Weights of a small GPT-style language model, trained from scratch on English Wikipedia.
Size: 22 layers, width 224, 14 heads of 32 (1 for keys and values), vocabulary 8192.
Each number is 128 + 32 x the weight over its row's rms, rounded and kept within 0 to 255. Layers, rows and columns count from 0. Numbers have three digits each. The size before them is the row's rms in percent of the matrix's.

# layer 19 attention output (transposed), 448x224, rms 0.0713, rows 1-17,33-48,65-80,97-112,129-144,161-176,193-208,225-240,257-272,289-304,321-336,353-368,384-400,416-432, columns 168-223
097:150096143129122145136065085166103176102116147213074082114132170119058093099089118112123099106159159158143207087140123136100131109112109116150126075169137140165148100159
100:082138126093117120151081078157129131092190115167126000165129130125067075164127089140196161113156107165117130113165082157051074085157132147093192130163130165126111124094
092:095117153077101157153142128135104132146221000118156116175138175143084088131113159085085139098087144186085153148105121112135111126156115130115114126151115126093137148142
097:149151105169158142092134100110061114087111111124172064111095157123148122176150081165182097180142161108101118131146092114151154111091131081191146170156124162186102113124
108:115185093174206129104130163128088141152172039118098150073135118118192171063133139122144054113150152106119136192141059104167128132102106098103120088088120119113086142129
091:110091089123149110135111164165153107095138111186121173089133097110177135136133192083069088175123145159082129089104135111125067141135142183125125101114148129087152085076
096:145128124061166139103145125057140106098157082083134088106102090104061173121119089096128177114100196124125074094174184137147149063091138167097124154137098101144126116052
090:147151108158081145051064126155138164177056131118120129113136107116093165118191109095120131112043117118133149101074143159117178142125118092145108096121105151146099123129
099:165118138157197131110084141114147167142094090104136138075148184094117118072108122121150146099088098136117116073210124147201122091150164114113113147123137171144081138080
093:161075182101133108083088097132120096147192092156118120117090090115115110157149111098116139145143170161101166127123150133055108045095099137096128227148146121088124085151
097:130126093116123167188114157098108161108133163122168142130134084076104147141099144129144147154169105160161091155077123124129114143172106082139160168127126134143159152089
106:126111162101104083132114082173099094058081096192154088166084112168136105160120183128153125146111107133114146121013125176082122139167169107159124089186128080145114154179
113:106088127111079132108173150128163113121157150076130209085110080128189126085082106173119102127139147165060118170205131137199103171174109173106179203083125171129108109156
090:135116199143061123130169154195164133102092166191108137132178119211100093168160117100081104121170111137179080081095124126084133129159066160139087084102074110139097095133
104:145182102106152173121174156094117159137139101111191159079150102106149170110131151139122081137132123103175078177143133123122173124104183157126108154086097162200168169054
082:071183101191142142081163206075135099186139090124114157117093103093171134105153169115114120123149132155177053137198147091180149134136172153155151127075075132084165124067
081:085125122092131164142197131091147147175126065159075129090142094142112046124128103096083107109098118148091148110134131102099143180125084096166082075116101099166062069138
103:093159072153134109234158132077113153138163137097120124086092148168133139113111118135157186154111189125095077149166127130127103072113190193068064180127131109106107164116
111:108126078166177144175199136076066097120115068144131138100075156178103169090135074150089121097148237070108115111143184097169107064116147191111086117120169118099111143149
106:139039123132121113066116128172136166120093140125135132171158151122191069095157150095143138104106084144113186132115056145166127093200126109165168133157103101139093134123
106:118171118132124129087069149161122151137112147118103153145078080142104153158142109097129171133023092135118096114087116133119150164197092068145077153095089124134115063117
109:093152093126102089100086137067173126141160170135151080131155106073103155159191175128106139136140085161136123170094129135127123163153125082060087162145172119124142162162
099:128097117133079112167116149119093089108100095150170125125089135138132139153092130152142140114160175165137089084099099179116111092114205138132108099055140119066078167113
114:116115147091048226129153111145125125147095089133148143136100102104132081159144094101142142122116137128138144129096105098103143100151104102182129137081094106144060150161
109:145087130120159107135101150160072100123207109117153092114147116129176152124152170094132072171172148154151138190080218152136168110122110159143137113148157130168089132158
106:126039133121121144100126063137080116129174134090090121120096050131131142140149124105072140161173158133119109159078146093120116088150139145142150123142115128131145110102
105:154118112124140166159124107127127099106132176176179152152145186114133116095163077086150132104159108177138107117131071172113109057162176119132103113140131086144161186168
101:135138097144160173088112168139094170180128094175119208121136131105151092126143168169115107133156147122155122096119186087106136125066108131148131113175151082150134107162
102:069154098181123117102117176126103099150162094096141135153147117121136147134121137108115165117141113132097113172145173119142090152113108131151101097115112156073106110096
112:174116161146098157132081060182122112058109116078110112140123169128108175170160179145110135108140156067095142122165120167095133169138130155187137109161141114154155117110
112:103130131149147176081119120080093173064078096108123111079117195164167171077112135101125146054095156115064120113144094142100170084141123165131139111090099133145099118099
108:094126095129087125179118149163165137092110194178194118191126127071170117146131137134175104135137148131134118138160107089107159114169106120213164118136134129086099098144
108:157092145112113173187094123150154180155114164161087159152149104049131152152138107182140167110144189181160141076135070127117142129153128134124110132118130165163147156157
095:138130180131121074180087129139125088183179219084137146141132167103120097132151095120073090130117151152107109137131113156120085123125083126139163126100150099164061142118
100:174149111071170127134126103147116079156147084131101098094169117170123124159197119134052151158179090159074170145094140137128114137140136137134134150170121161182129148129
104:139145124114126131081094116119146124147132152105135167096091111142131117068096092166130142107159138164107108128160087150127124119121180120101118164106137152136112088136
092:121122138152131100102083158088100141078077222132163170133098127118122132138112123123076169233134123151158084122144064153145136081144175113095110145236149111155099177121
087:147060144168106170102110109091157100138124070155189106087162088128140128106090109101070216083092105156133138162113197121112127132110140113091145075206094123137192070107
109:141123128135136111108101135085147124115110000130186152088171162128143092141141099105106127136079113154118109153102135168126098183085159145082091171063134136144101167138
100:122087102143128177098104166139108082074194242085081141089085187140142129154153139134126142140157125155080166169102116161113070131141133096124155139161104166129144128153
092:136130092106140151214143142141091152122113156107006056157117124171085158164117140114169090165133162159104148122173133142155110069117120149128129141083129145072158122147
100:127142139102116210115094111138135177065163117140139090104176170124111085116126113100141077150144120101107140097079123085148112091137129106102134105102146171215067122148
093:126180172109081140170130113147128165161142095147115117144109053136104155158170121102129122128093134087181171082150167113127122119159112133068105116112128145130213120077
096:128150173083145118112153111174135174125121227097146147172118083074118097132096129136175130131119165138081161115126124168119173099176042148142087167132113160060078058077
096:094143110168131152121089118104115181199125064088137114101123133121126117156176070110142099137103165134177106091132154089172117109113142109159138115089148143185086153188
083:100168174106160075120124125184143149169139228161162103077120146089156115145121146115177133141156153105139101071142085182122129106101138135084184094137201155126111114110
107:139119094132177117135121161095183081145131074126156110168161190124135132125114209151182099089095151079119122212118128120119125164125180132121184114139117044156162100142
088:139107123192149099128115173128145138108124118117109147164123156118124136188174130090133123101135119117121121090103089144159162167125173135172160119158135042125108111156
097:111073097074167095123120188095170108140149026135151144154063155090121121152110143144096124106105086170083102139131043152119111145102153172100114107126112078078156123103
074:181109163169103162144115082142119115078161054122136115171125123196097112145149121102128161140132150123182180149057195104123131115161096125199115131145143112131138149159
078:107158155137084111118127114136200208067108236138121045137114133138080124144183132090137157094094171132123181078144103166058149155147089127115136173125119130137123081136
063:193111143063100094208148135144150137105143074167105083125118162143085073162159101110122152170143192109161149109101134113148129102125114101146175170162123129127111091095
085:102089174142108137098130148144079083130169188139146107115108185128101058141100105098089076112128108097084112134091112111103068112090121054139169043134145091112110158200
097:098155148130174139118169105183101140177148170114134171055107144185156152083106071176125119147080089107068146140115110138140113054092161114136128094102155143162114144183
067:166133182194125072121098114168148119129166160144102174124154099180146150102094118177099128188148156077107153139136109156100124145079102141181116129164092072123101164132
092:154142097121144091102097152051138141141129083114136130151126098078112137141184154142127145140152184133176159105181093104115133140110108141080169183114143175127149111068
081:096132111117145099075094112150122177109178079113145131094080118145153124171137095144185184089124090147134109119154113107108124117109147157091064165140126147150145091099
084:139208106159137100104088134104171173166116103104122144134096172064130178116160135136106127102132129166186091101189073179143160132137145112078117159128137168145147105081
092:161125146120127112090123127095147153102149133149116101137129059123123081155143137150154190155160193114161171103131157129078147128140084129089106204144115159137150117092
094:136105119094091139152122154113111126102117152171149129126127085119144092125083139097134116078165133190102112128108116121197130199184122140189123125103091125122081134108
086:094106120135145106122132114184110119117120159187111080102093088161099095128120169149161147140123096096078156156095183128083130120173098089173116055155114098083089092159
092:120174120107137182122164196113154122117158127040152167090096089109172163115135158163145107159167120144151084167131124096180147112086096108107176188079099178129063126145
081:120158131172110117175082161152137110125056122145182047154160068139119172082126123139147137086089072153159125120104221094122098165165126113185138130160140107128141131123
082:086123132103148135144135150117076112145163058109114149008096082115155131114109098112118123171158151119134090184094095079087114149086113098130171105128056141153155141141
085:100120138137154134125167131103092128159123021049148191130085153132157174080113135146173119182110110130119154151099116110194136107117142131150052150109134150161120096144
100:112117161107113139108153138132108119115212079142113118110149125157161127090134135194124116160092157129184209157075080114152088061098123062109123107124095120120132145092
092:129134064114139123152094169164171199145137158085124066161164111101112171149140104165164121155157158161157140125145071123120114124111075138128150147120076133154111178075
092:114123169128107102159196113090132132177094105148086136162151078189063121154135174125120108149109191100133132126128099063110135162134085161129143115111081107122113116075
097:132111134103109163175130119142127089117174140118122119135113137161150078100123152098118078087182076142104142160166126123153137105105183068202155134203154192164133146093
093:129141105137156132228143119211133067130131163150135075138100141156136164138128124134155117147123095073101124155045165133100122070124164091153155107118136139130113110085
082:151137124161091088037106078134114143107135080119107152112134126115132138117158219103068102137161117148092157074140146151153127183132100164093160093180156069144134112206
091:150109104155118134109148085102132078111151106114095111148138070128112103103109151140126170144150178122172142146159184081151161098072130090116111127137113104163155101034
092:101148108090188146136159147119149142124141132087191099092175111160086127119129152172130127122094110140185180125083129130071104103086168095050112115131086173107158147116
092:164109118144164115137089108099093140159104134125099149140166169135173136125156118115157144114122087156147120104192149165193105108127138132168133119160042176143131170107
090:170145197148127100050140149082075122133174073148074132111114104117104120097129149162117152154133175104129175160089166073103134115107145079088127140159143132158174104144
093:159173126091133119149098124141108174078172161129146075127115093138124142172103089166112126164173158149114117132089122108124148154061134151184172175176112113132115161072
097:154165168134169107096123113145080174150133052173167131082084112140130106098116149163170140143140121087135139144070159129106141133175140146081098126112155105129115127177
100:150098099115069154105183159100136126159171104130102187111156117166154147083115147110134118127079089128135144141088166125163107195134098170078128158097112139099135047170
096:101116124119077158128140184170183102085121220145129107148187079116112101101091118095139140165092114187181098118113136106077160151115044154120118156145098123085136091113
099:111143122065118166144192149090075132103189089155139116125113136129111101174131124156108108091090098167150125132104114136139167136124115098083175114127117134109162160158
089:083105083115176087144163146143127081121113070158084175148114171143162136080174147148178096156083145087126163161100112130113076105137178076064132097079094086056180153169
126:100158143152110090139143137097156141181168133130073146075129157113137142098119145138105120144143160147119141148134104157150102126148183169072154145139138138158105203112
109:159125124116085117208076181136161178178146115122110170168164180112115149077065104112109202143197182105141138172122143090152162103122107162112140178092155104090153158104
116:143105151134113115126177137113133170147140091103047106204160142171096138107129140144107145132108096142105119158149043137106110139195117090184180081152100164108129194151
111:153139174069133158079117118104089153149126064092095169116107079128094078091131148063124179141185155127158077148132144090112180107100124100142078129103103127189123112100
116:125145148134146078181190099147136083088073103164132098114097172121141102152169199128140098141146131094166153106067132192136112131141205127114123155180189145167147160147
120:150108116145060090060157105132144147153136173092084104113113111161148227091105129182117133154203211155160110133157090142137113121141142163140076181066165104116081106136
105:185137103149100122072095093128132148150054205188126087188115080153109113110067094172117181146106178143155102125109146122106166115086086105163160097101130114106148092087
124:134141115137162139095159144125097089091184197099163148103135131157150159110162135166063136097127101117180114122111170148175116103133166143133089062126112161132132126120
113:150084157221175119103149156080043097126137142145104152160099095162117173149107078168119169091139132136098129141089143129139109106086083107151078146147083126138136145185
103:157116204138073103086140107138142162156171178173081118123150151100091097083137151126164170140178173169109146147148096190119162097181141099140156162166149164138153159168
113:182103047119104124074045125109129179084088119152129084137110147080167100131142127128099117149124167150162070102066108082109163205080088084179166130143121107105128063105
116:134203141172157071119135114108100176161171056105124178112147113144115124098093184055182028132137103075141130188128123152089104158143142101103128067077161078126092088118
122:185108115131106127168179100103132110158150102111118079124157170166065167168134193159068117107069092161152159091127178135130141139134099101102079123192143123149140130128
106:124093188152113159141135123148130100142162065130132131130116158165080120129124121081112155171054130139139120181108146154150206086133107124068131113167114147145144123109
121:084113103128095117083157079136130180082156105173125088158107140132167104132135134169170131112119106181134103128170167141147113148125147105154172112125175117079120092128
124:180110154151129153165179098137102112141102114185106142137098145083112148114143126109157161125066179146153170075151122132153134078121179139120087093172155080168131198191
133:148072145137190161117153111187141145164186193147090107096136129105078148055098160139120161156179115137110131118158153121086066094108150167104084136200179148137113140158
110:145148117157129154053194128143075131155137077159165137142098191146120095120151146106103093103140187102103146125128134096127096114092125153100116101132145146153118090127
105:063153161186104142098103074158093150121105002114149124164101084130183124138144128097144113146127141109118146127083061126131147127177130132153234100119142121115083124078
093:148131136125119167066114101153163136165104150159132109111143081082091070155115100125162140134112052143165093155098156155138140096168118154088131135074083127132201094096
101:151105157163100057105087166097217140146090149150139067056141131088164081104165132072126171148082136085168117080134134131122193129114119091119101108135149086101116135147
123:107122146120156079104132133122140079102107000130156121175164142149179179143117097150124156133179146111136124132092145126188108155142153100124100132062104165069145107097
101:122164145149102131153097118147152130114117208104195123157129118114136115166164101194110081126098159142128129073068125108138087169083101118121112159147170121083154122139
107:164082122111187136110163147106096128107154200106089127127096089137158154167129124065185093158176150136124182177117160137103097123144112172119097128158144144140134164175
106:078108111112178115094098113154150182174133139137142111118121075132075075084144132153104151139086166136073135112124136091151136149129099171124127153136187201084127134172
089:186155138121063160159153155130104140131136211107059098160140112116132158102217103163128129156130136091170109112125166066141123122148128131145142124161101139085068140140
106:135185138172097158059117149110044163142179052079066109159122150085138146157124122156117172100108152098154130171129093116135136141114133148102112050180184127106126106128
101:149122113106083153150122138129071160147136044075157155177165141165139153125105175100154128135177171153071104173150189106136084113121140156155175095167145106112106118111
121:129116132081170080118088140155114147124094152149155021153101163115138104205146100094177164118198167117179165119124109134115191152130134131184121109167185107110177134037
107:088119129083153156131088101104118051111164078166122152129165133152138139138142213142113150155130164107095112104164068135124131119201135109115116111079121135209153153193
108:168094121157159125122083146118094142108137251160087121146158128153133142056076116155129127125093111147126175127085174178096105153138161106162135145194120108134123109136
113:173083141128055101180079129137144124132140103182129061140141118103140121119150111116049143104145184117139132090130121155128094107178129145155140088149085083146131103094
098:151089160155043075105129120115096184116120164091141127182117094128188112178096126100140159068092060103165135183108120176082148128184100108205154112122121098062063095086
098:118126178164160153141111130103124147142094109104164089088114106155182180153135157119109054150143100097116167181146080172157120147121112072137155104165126106141086136141
105:180125118105098157168151164126118050129196159168111116111101150140017172138197153178136127127139156136163162124094113117192115160070117147070039136176147132176190113183
110:123120156173171127166114142130132171093162136143160094118095152199162133155146095155158113076203175118082128166132096104123096102058133117104130140135155111082124090106
113:127115126084194177135130129146117136148178101121098141136147138151102098074071057142087154095102139171110141103139037128134121143085097181116079096170180138111150144122
110:110128138103163182195188108156140144137151154128136165135144143132129136130144103122132104080123132138173175133153105151092092110137118138110099115210134127117089104120
108:090144107141095123160083132072131133121179127144217116162157157115202076130119130133164062152124128132168158168089093180138188164147069176132176145132152166139102143165
097:149125186145071153126190126119134141130130118133085128153142152057037154131133103124102182118064081120112081092079147112155061098125117032117162075125149117162145124088
100:177108136131133113164124137171153127128073107188136136149120162089149117091089080167176076150150117134115125099125121143122085134126174109162130115132132108180097105148
096:069183137079139128096136136076132098138131061118159167124085056128118081175126131030160113084103074151116114149092151116131117145128098094116148146073113067144128084136
105:146142088147125197099088124136125099125050167179180028106145109094141155134171162100118090152161107170130126076082115103102155121119123105115156192113107183161104139087
107:201126136146143111145117127123111163143179107142085071075086112133130140120093120175174177134139140132171128113128107142088129088076150155157093223128032130145151087130
106:191139103187102133141152109135101157135131129105090166142151154166132118095124098164191156145146139110133108133174154165083100147113154150111109146148072096116123120187
102:176101131092124137150186182148129087104166145086127147137061162119184133112122102202139080119087169104148101188155102144160164167129199124099080203167178141191110174148
114:108133112102151089119108082128114137138136119093107135115137196165168135112164133067094173154159157028050153130190134089134142043137100109114137094124183094144117128039
124:099155120159168105083137089161121159080131074093120086110143130223131168107148116118160113128081112087129131191158161139139142118160143089162173114094154152137164133081
098:150133123109126152141096086158116124117155139163148082196144074082115082190112176095086104106141107138154138146099173133160147153154085097108167111172105116223076162107
108:169128143136149086146110136140116129084085062122165062122155149083129082147142157102104125169108031117132159148059111129141164159139101089143091131130130190149057075132
112:129117145122092158100142127117126096160165091116181181158084122148177125016064062152151155094117129179154090121172105173108104134113136125143074168104106105104151167131
092:114126141093086059107176159148083085168143158083127189139088093146081170154102127174080150167110110139105072121097149154113141104127143173067144126147147143137166148115
091:130112098149162180063148168063123085167183124136109175114132141138098085078070131141093122086156107195125137118169144131105129124087070216133140103146141116077230174144
091:076089149118165145143072117149091129157103104115185094103140136118122110132129081142096142111048106150147127173091165106100108181022119108155081116151104127144140142103
101:109122158172077147143085131149145094149128127041147116174109174138226096141122204113152122141111110142115131161083094171107138159155161085202150140098110166119132159162
109:145110090112087142142155096075138101139075179129077105210196085110101132150148127085195116086133166110103119119139115147165146110211114104095145158104117101091123135105
112:144158146130126177123101110117130137101125045113130090158167207105162135071126119081162079169091104100141133127072111118155114150083105148120126133112179120182095159183
087:110202091118103103103154146136111175100146150075204131177148038131140130154153105091138103108080081093155093129151133143143168154188160080141153111094130104074176109080
089:129150145108149114079196162073140132068146192118130162089069069083154126137159122168184171183122120092130118112183147152146182106092125122089115197145114142075103126129
094:093131103154130129101051120122128199143145141114120075099162130100042135179201111146159165121122202138148149114118136136112175151142103118162084131134112139204113123118
104:093184169124161138136092162173105106151154119191152096080122156100148121153132063087165155136202109109160080112111130128137111093122123135106122069137224138195112144113
093:158119139140208116163054140112168118155131108156087101085108151135148091127149108113159138059133137053110098123176111139111146149087139151139059133120112088160154121111
095:095111149168128138123125159123068102152071105076142201151090151110162151128189152074192107116147080056128126161114106110167073128078157106133129122131187115104164166118
104:129073129115172143101138162134143145182176146105170153073094141177121147126097111149099124107116094144118109124138078137109120115091119124101155123170104121166123117056
085:113103103132142135141107140084130107105119128062105139125111115141128144157129146108090114158170137103127132143125116101192152115100152120191132121122114111148056124126
092:105146100129102119149069094127119138096113155113109040158129054111097132190168131169122161140150194109161135103164126124075144173146054126146175182160079145122127134051
088:171148131154081106143158143124156140079119024090150072177125149110113127140188143122196097144148176142185174084141081128147099103158105117091134096158141156141161115112
101:158086160188154100197111141147092099116156067150164172088105184173136150119120139126162137141138126094126135127080164146167119095088105112118111085160137055095105149193
108:110139126123205122105094148164159144185146168134130130062115197174135163127114060164122170111080098143071113165156096103118151114086123135139170081105146116104109125153
087:159050175124144131187086115141166195097071045150121178127147158152111099121107125147104141182091154133117108065148117179086123126114119160148131130103143176137075087124
087:172090139138134190092116131093102143134179110102124115134144102127125145117200165123174113157105187095153180078163132082064144133083068128133153194155106167150149141079
090:110165146078164152134173076169097186149150146131082175101133132163077109130092091127147099147142170188084138098132094115114119134126096139068098131167167133173122151110
074:159140105114105114099063104125119207085200250105176164105113136077163105124127112107102135139097160140123129126146116118090159131129147125107085170111062106104089096073
083:147106182123093138120109086115117138106168140097115130145167065156102116161172139113118139190123200103169120086153166109072138102125134093138128203158104181167134100079
090:137129135108096156155114132125109115095101026140164129186139117095099064166075124095159142083147142178090144131103171135148137132191114099129157105103111132133117082109
082:127146119171133136167090098157092101116132162162142096127109139136120131136151154150110134103147081072109133126107146127083115144140144097152110053146092141111095183172
092:124146131140129058154164089102169075136166250119148119127089100120147176152149139177150136171095170143122123154199082123114134084096175144104096112133109091106102140116
093:136068141134111164099116084156087122180118112178172103191106080114157133097102160143106104088150094173139123168108115125093060176157146118127108074165093130126091118162
092:066129116142153111086076147119108134149131047094155153048112121099199144135134067065126114085065176150117148089161074129108134131159118156098195160055145131121197092154
084:108140121124186140076209120083138104142149137092106104127123137156136179125091155148139061127155116175189124133133107132117124130125157134125096064101126183145162113114
090:147174132176145053167195135132160095163190083182109185084135115140144119128106157142132157103117117144145164140078124162101091064121117132103114133180114117138139141128
100:154104072145205101141139118136117072097120080147052094050152104145155143088112148101093147119154078121073124130171145139166067145158123154175170132161168187158151127128
086:193143124121155134068099129143092083115141000144142145122125137174144212076151136129078139114107149118126135160114074145154135079084210112120101140080125054159126187077
099:122204164121128113117099132150170161101118126057133107131081130068156142139147104096125145201144136119151114076119112103100129139184123117172143157157141156147121135098
084:146173135109110128130149104147102183191105168151123106134144178082129153133148094177121151114153144140133130151144138149131151095108066073064202143149109112117097154154
100:112147177126153133085083120106113106157096069109140146079174082149139083176124186119113063106095142140139102104108170145129163165128130149113122119101173121141106136111
101:090114096117162082142128152186149101129139124114139087105113138143119123143124123135137165088163120120085152222126139106145124167164095110152137112143110074138141137122
094:112152113062175123160112114106100133149132145138117115130122098156110179118122173109158122137101121108132185139152115182083145120165129097079135071170175184070190090119
101:151109115104155090169075100186122195084108143126125145146116213126141115121113102123147122114107124153130144114133096132174130147166189063142181128126147178141072127121
095:084147174115138123133138119085073149179120222102144114110138077118127123145140102091128104095109136130118114163097151128134124083117122193048112080123105085059162160125
100:157137129137165169088094105103157179124169055126198152086124141151139174068096092085120167124120111171150146132135149162107160113101158187160093171078120112140105170132
086:113161144122120135098126174085124199113146059096185083155133056077112088174116122152100155092094143154176148106092148105180166176130090129132110101180110129082185117173
096:098113104132083098103140132183115125131166169129075156134111175108178113129137128136150078133119114128128075131118114119134107182173105119051110133154140182097090062176
091:148114091135184136112155179162119106105153108154147107153146109155168101092108114111171112112154148100152130177076085092114094175135085108115085142143130165110161056124
095:103102123139160142123080100107117136140116100140138174154135161125136102129163093133198092135151125105184138069121140129079149128126104091143100152120146141139089155147
087:091101121078148137103118121105160072193155147130174139139143108130099121148100160179147106156095131117132119170077145098056098124137107056080151145102117178134177155122
102:149082162124126094116096121171127088171090158049155138137173173087185122102148122119126116175170053153139108170151119149080096149187125123149154088119130148126094135118
108:127133140152111115133116096154113118142162205122116100113156145187136111109185144147154059166146152142109175060124099143096111136109119170121145130168124131149121160087
096:167139107107100160137130124093139107079171211139145139096125151162086120103195149122152114095138198127131118044162145150165139090109125161087031195133167160152130067137
103:155155144099107099126146147108103122016140154160176086114146201151122189164106108147109157109081151065112160124122111093141151143095139123068148116153160053081108099128
098:100124122093131143109097148120120199126114113055174139105128134123069142153124129125077193056068126110114092158111162087116178151094081103117154126132103115132124077166
103:147121163134170151196159094126109102089174059088191192111156151100115120105102122167119180123070065177138129132106145150143137138151196142082124136149082141161164133135
098:161108158136116153107152128092148170087210129089107098104168170138130096129112108167137137154173129153177117097116062098115183129136129137191148207138101135089133125097
099:152118125153127129149142114170112145164137009119062162132123069122100150119139087130142095159097141105095162145127136095107127152140096116126173112141141142121092072124
092:178139092047144202163124106138121135110169094150061034061158169141091115058113101115154104146145102111105146163109141100097103086086147154141106164154123158147115122109
089:129154086148112203131080055130108117146147043102176149133092100130134166164166127112142133169075100127161083099153159106095147111124120103062156156115074121161163091093
095:154089193171110170126086192133127114187114197123132083127181108109185139157123093122167115128153141172122130089144159111126093133151126138109139136110137124113070090135
099:094113095155136172111153104143125092179100026098143140082136126156129140127132104154105169120115128150146130164161104082135093133078162154129103088137119148106168158143
093:094150166162124117179097051175141121081121117158100106159074110119082117084122121124171097114162200096134111115171102171146054115119195138128175100167135123188073142116
101:163177120117143121116161120120125117105143170089152120110105115110158139154165113119146039062115176135122180105117135154113094094119196155120087136164176103146092157132
106:120140153120148095178057137177143130135109031133142146101119152094099156156090128078060157083136122076123164103140108175176121098148152134196169125099163080152141074096
099:106174146103125124070118117080151166107102000122151114148103136191063132159147110111118119159134085095098137165157116116121098156168125132147168081113118171128143107097
079:093126146153090091114125095099122174155131000142206102170090088128168125138122111158152135119125143125129112100134094153110134129113130094144159089101072132137162138181
080:139115167130103105142086148110179116117155219070149128140197183091142093155148143109130103142139087146134103124074127136130113147145076147132138130137126134109032104113
088:149123114124100114151056123130093105040144187129091058130148181129139141199181154136090122170175082139154164143092139123109151154114142127140175150183134131104127173093
093:194159122123085093085148127112137148145153155085104161118037080109121159085144103145107147097117174130179141097191114158149133117095155117127128163139139121126111120081
084:115139091131126099149091145125068125071116241094140187085113173147130141128110093116172136180136131138137107143139145076170129124133176101136103101154124086108095170107
067:158143154157092155152098147113149117118123138149168111075144117076154068186097084173064172138136092107164118181126148138153173140163105103109114121156106136186165182150
091:147120137103158148126113118053141155107107005087202111107182172067141089159098113128139131128110107144197112141121129149083116140105126145106147133147137137113056148172
089:171109135172127193139109130123107180044166233160140115117159159125162134157185140103137152159131137126141198136089121121084159104081095140107141191143103171142150114098
099:114153095088166133137161093153137129158127048123060103164102084150103187169138106151206122124124157101106127084188103126157135128171127164074089147145120106096187154171
099:146140147124127192167100111150083146087197217116099108132144225153111157113136103113166127155125130130119171122084129144162115092111140100079149123120132148161094124146
101:142154169151107156093160086083130140152147165096146131157119041139114151138129127074112154129110115109161127128155169117112136099111108151072090174135119144116131107034
080:121145176090208118082105170150150167116101098134161151119122121106096110158101146110148126102073172167068179146115145140035156106108123087179129139130138132078073090069
079:085123108131148191110166121112106162139152093075155108113144119153088125122116117143183119113159144141145135112105155096175092124113125144131112089100129121094123130165
084:155159157113122161156122094169121105153176211153134126115103133165084148101148130136138120141153155078116124113146149152100085062071119159062120125132115148162123080181
086:141130120110185119130119124165150107114179114147122148130120115105131082133126207162146086142099216122141125141069122143096126141148126166093085113156126125173188099201
082:086128136146150111117137157119113146156091000131159100138137133108116108137092099105099141079130162107081122123151093086165137076164135090203154082071139066122152115169
089:110093127079151148083161163120140079127058012104131120159100125101097099148086145114081126121110109157124076165157108129138147114127077137087127112114109144084150122126
108:135108134152076111144134100061112148101141097094171175137094102123103193108105076161102158065129081171130093195087097109117122130113130112138106063138106117133171161162
104:121108119151147114168101103142122118146079074080113145179109156080113099145088105099131113168106125120122082150133106123110136170143076109113192097125050125136095093084
112:106160148172179121155138085122132098149134054125134146139165101122196104162112172112101115183116071124100119168126123178145107174146125116076098110079059190170080118103
114:141136126064156167087167142156127101163161114160181182066113097132136144064093088152114094097132158136083140104159185116123067078096148167097087141130150106128174137151
107:134120105104133082112120155141161112143145191159185148105129081124098120127119091155063141151139119077126135086109166097134116097160135135110138100181214120116107180137
117:147105099044164198122096149116132128128145155128127143100137120173073107087079094133041173061112106170076147135141139086111140179142099178184146081212154101081207115163
107:135176174105184172177090145117164108144173141075163132110117084114138115155135074096115136115110054140143110164098130140120126183077121122069084121093076160152133145089
116:105121111164149161117129162121127098154114112103163135108148183176210082193105105120159069119138056114182111126108104164106125166138125131176148161109131116105051171147
106:183123145149083109175117116139092145171099116161070155177141164158091176089130071087177092141128176133091147169160150099138124121130184150144144154139144133090114098107
110:095161060035115183126085146146155159143092114112157111127156132133096146060106117146146056147138126114112180140070116102127110105133144147106138137061142161133125156145
123:085195090120144152178082076104118149173068129121156150163165142147103149083148120130137133112062090118125100091164065148122125120196120158130173095101108086099148134140
101:140140178203136121111127126154100102188119162106112168133132142118119114178156193144160115133122166133085127087144113129080117116139100095096135128177114149124146138118
108:105105096166083143109131120104140133080177065080122106184144157093092090111215114131142154152144170185173110140108122152136162125113114101087081154156089157184121165161
117:073122149088175067140124082155098140098124132163153112124140159076128150114145102167188113139172143114145123110143117157120077090121096132110107096196152105141134150132
106:134154090108178140115143146074162159093143149120126129096147127132064129073151187183167140095135173131141102160151148131108123145109116182124094122088115120153096149115
108:137103148170143136134065153144133148097058202093140181162121164122133119151158149057136125108127111085128152079122116133128137093092164136179167172144151113104122139101
112:139137158089165155111160131075136165136186135135161142092096110178167121110091121135101165151167073138149098139164053142140110108094149160077163115180115140144119105134
# layer 19 attention value, 32x224, rms 0.071, rows 1-17, columns 168-223
098:118127141148155057163133096118160116170142154076179131167112120114077107151140103132087181092000113143127133148132099159117148091119166085153144150084129116075118138128
104:099175172139189112154077109089168072131106135124114193073175113182160135160115098188074150086121081160119111149117153155102138148122118091136123174166156088114161168122
100:105147076148135075155094173150187067106161143127112131117112146124058085120150125175121124100118127148176090138102147131138121063124147166120072165114177141188105127126
097:154164130153090090139127173116135122101073148075164094088141139136159103112191098095116123110143151088137173115103115091165131124140057141086097157156171035106141177130
102:134095133138133174067166117122167198147184124076164131119141123171118116118116079099095136113112123128155130123101081122149101129104066122079181114163097209164139085120
098:127107109121158211154147099143118102155120143150077093035115120083120136138096145116130118057140085134160106161075138162171125094117129118090116089151110104145076169143
098:146158105176138130105135213202139068134120164134146128104086156161112138138154067109138121138219060125120086196157108162137095174145148142119112142101145121100152215134
099:148175142120089113186164167121105191111165138119129122141111146122087094198111050114162102133075106169110167139110132104102151102149152129153101067120095177142127118162
099:148169110086134168196139123166151101090143117140235115149124147134145138105128098055179085140127110106156118129117087115087113138182086113160092134104142126133108133134
092:104144134137169138142067108119074102160116167126181100214094117100078095154131148142112110091107064143131099103146119136169100153094163105082133087129085080143096120123
097:148107224159104146141103110196138115186134128165089144169079190126145097104138117124136109154101100183178157126131166164178101083120188108129080151123124152114156108169
097:150107112084098164089113149083141111084130139105104069135121106130143119117124121101106103205148103136151115133128080100089107148074138161147116133125053175144167113078
103:114114066156173137154128086135118146067116153079084167134121116169158122157103139171151103087116123150118144185177106160100072147164076163161093149076152151082107102114
096:116109126081154154166144123071103118160165120081122109123144146141105078102101067140191108069125159117102155206083140139141075114094155107163193123137184108136078144089
101:177097093156133093110133137076077110087112119171131174114128132104145109198140173164087163092189118114069158070117139093132107113139096127112123136108139141153102156107
102:108161060099118100133124106103159148095162131132115173130142063137095094124125193136141145117158070152064118147156086115163126066108123151133146124110150168121102083133
103:113046155110113098130146099117120112107138152107147166124167169125158107082158106175094134171160131127166150127085104102096194151151136147137074139103124122169077101123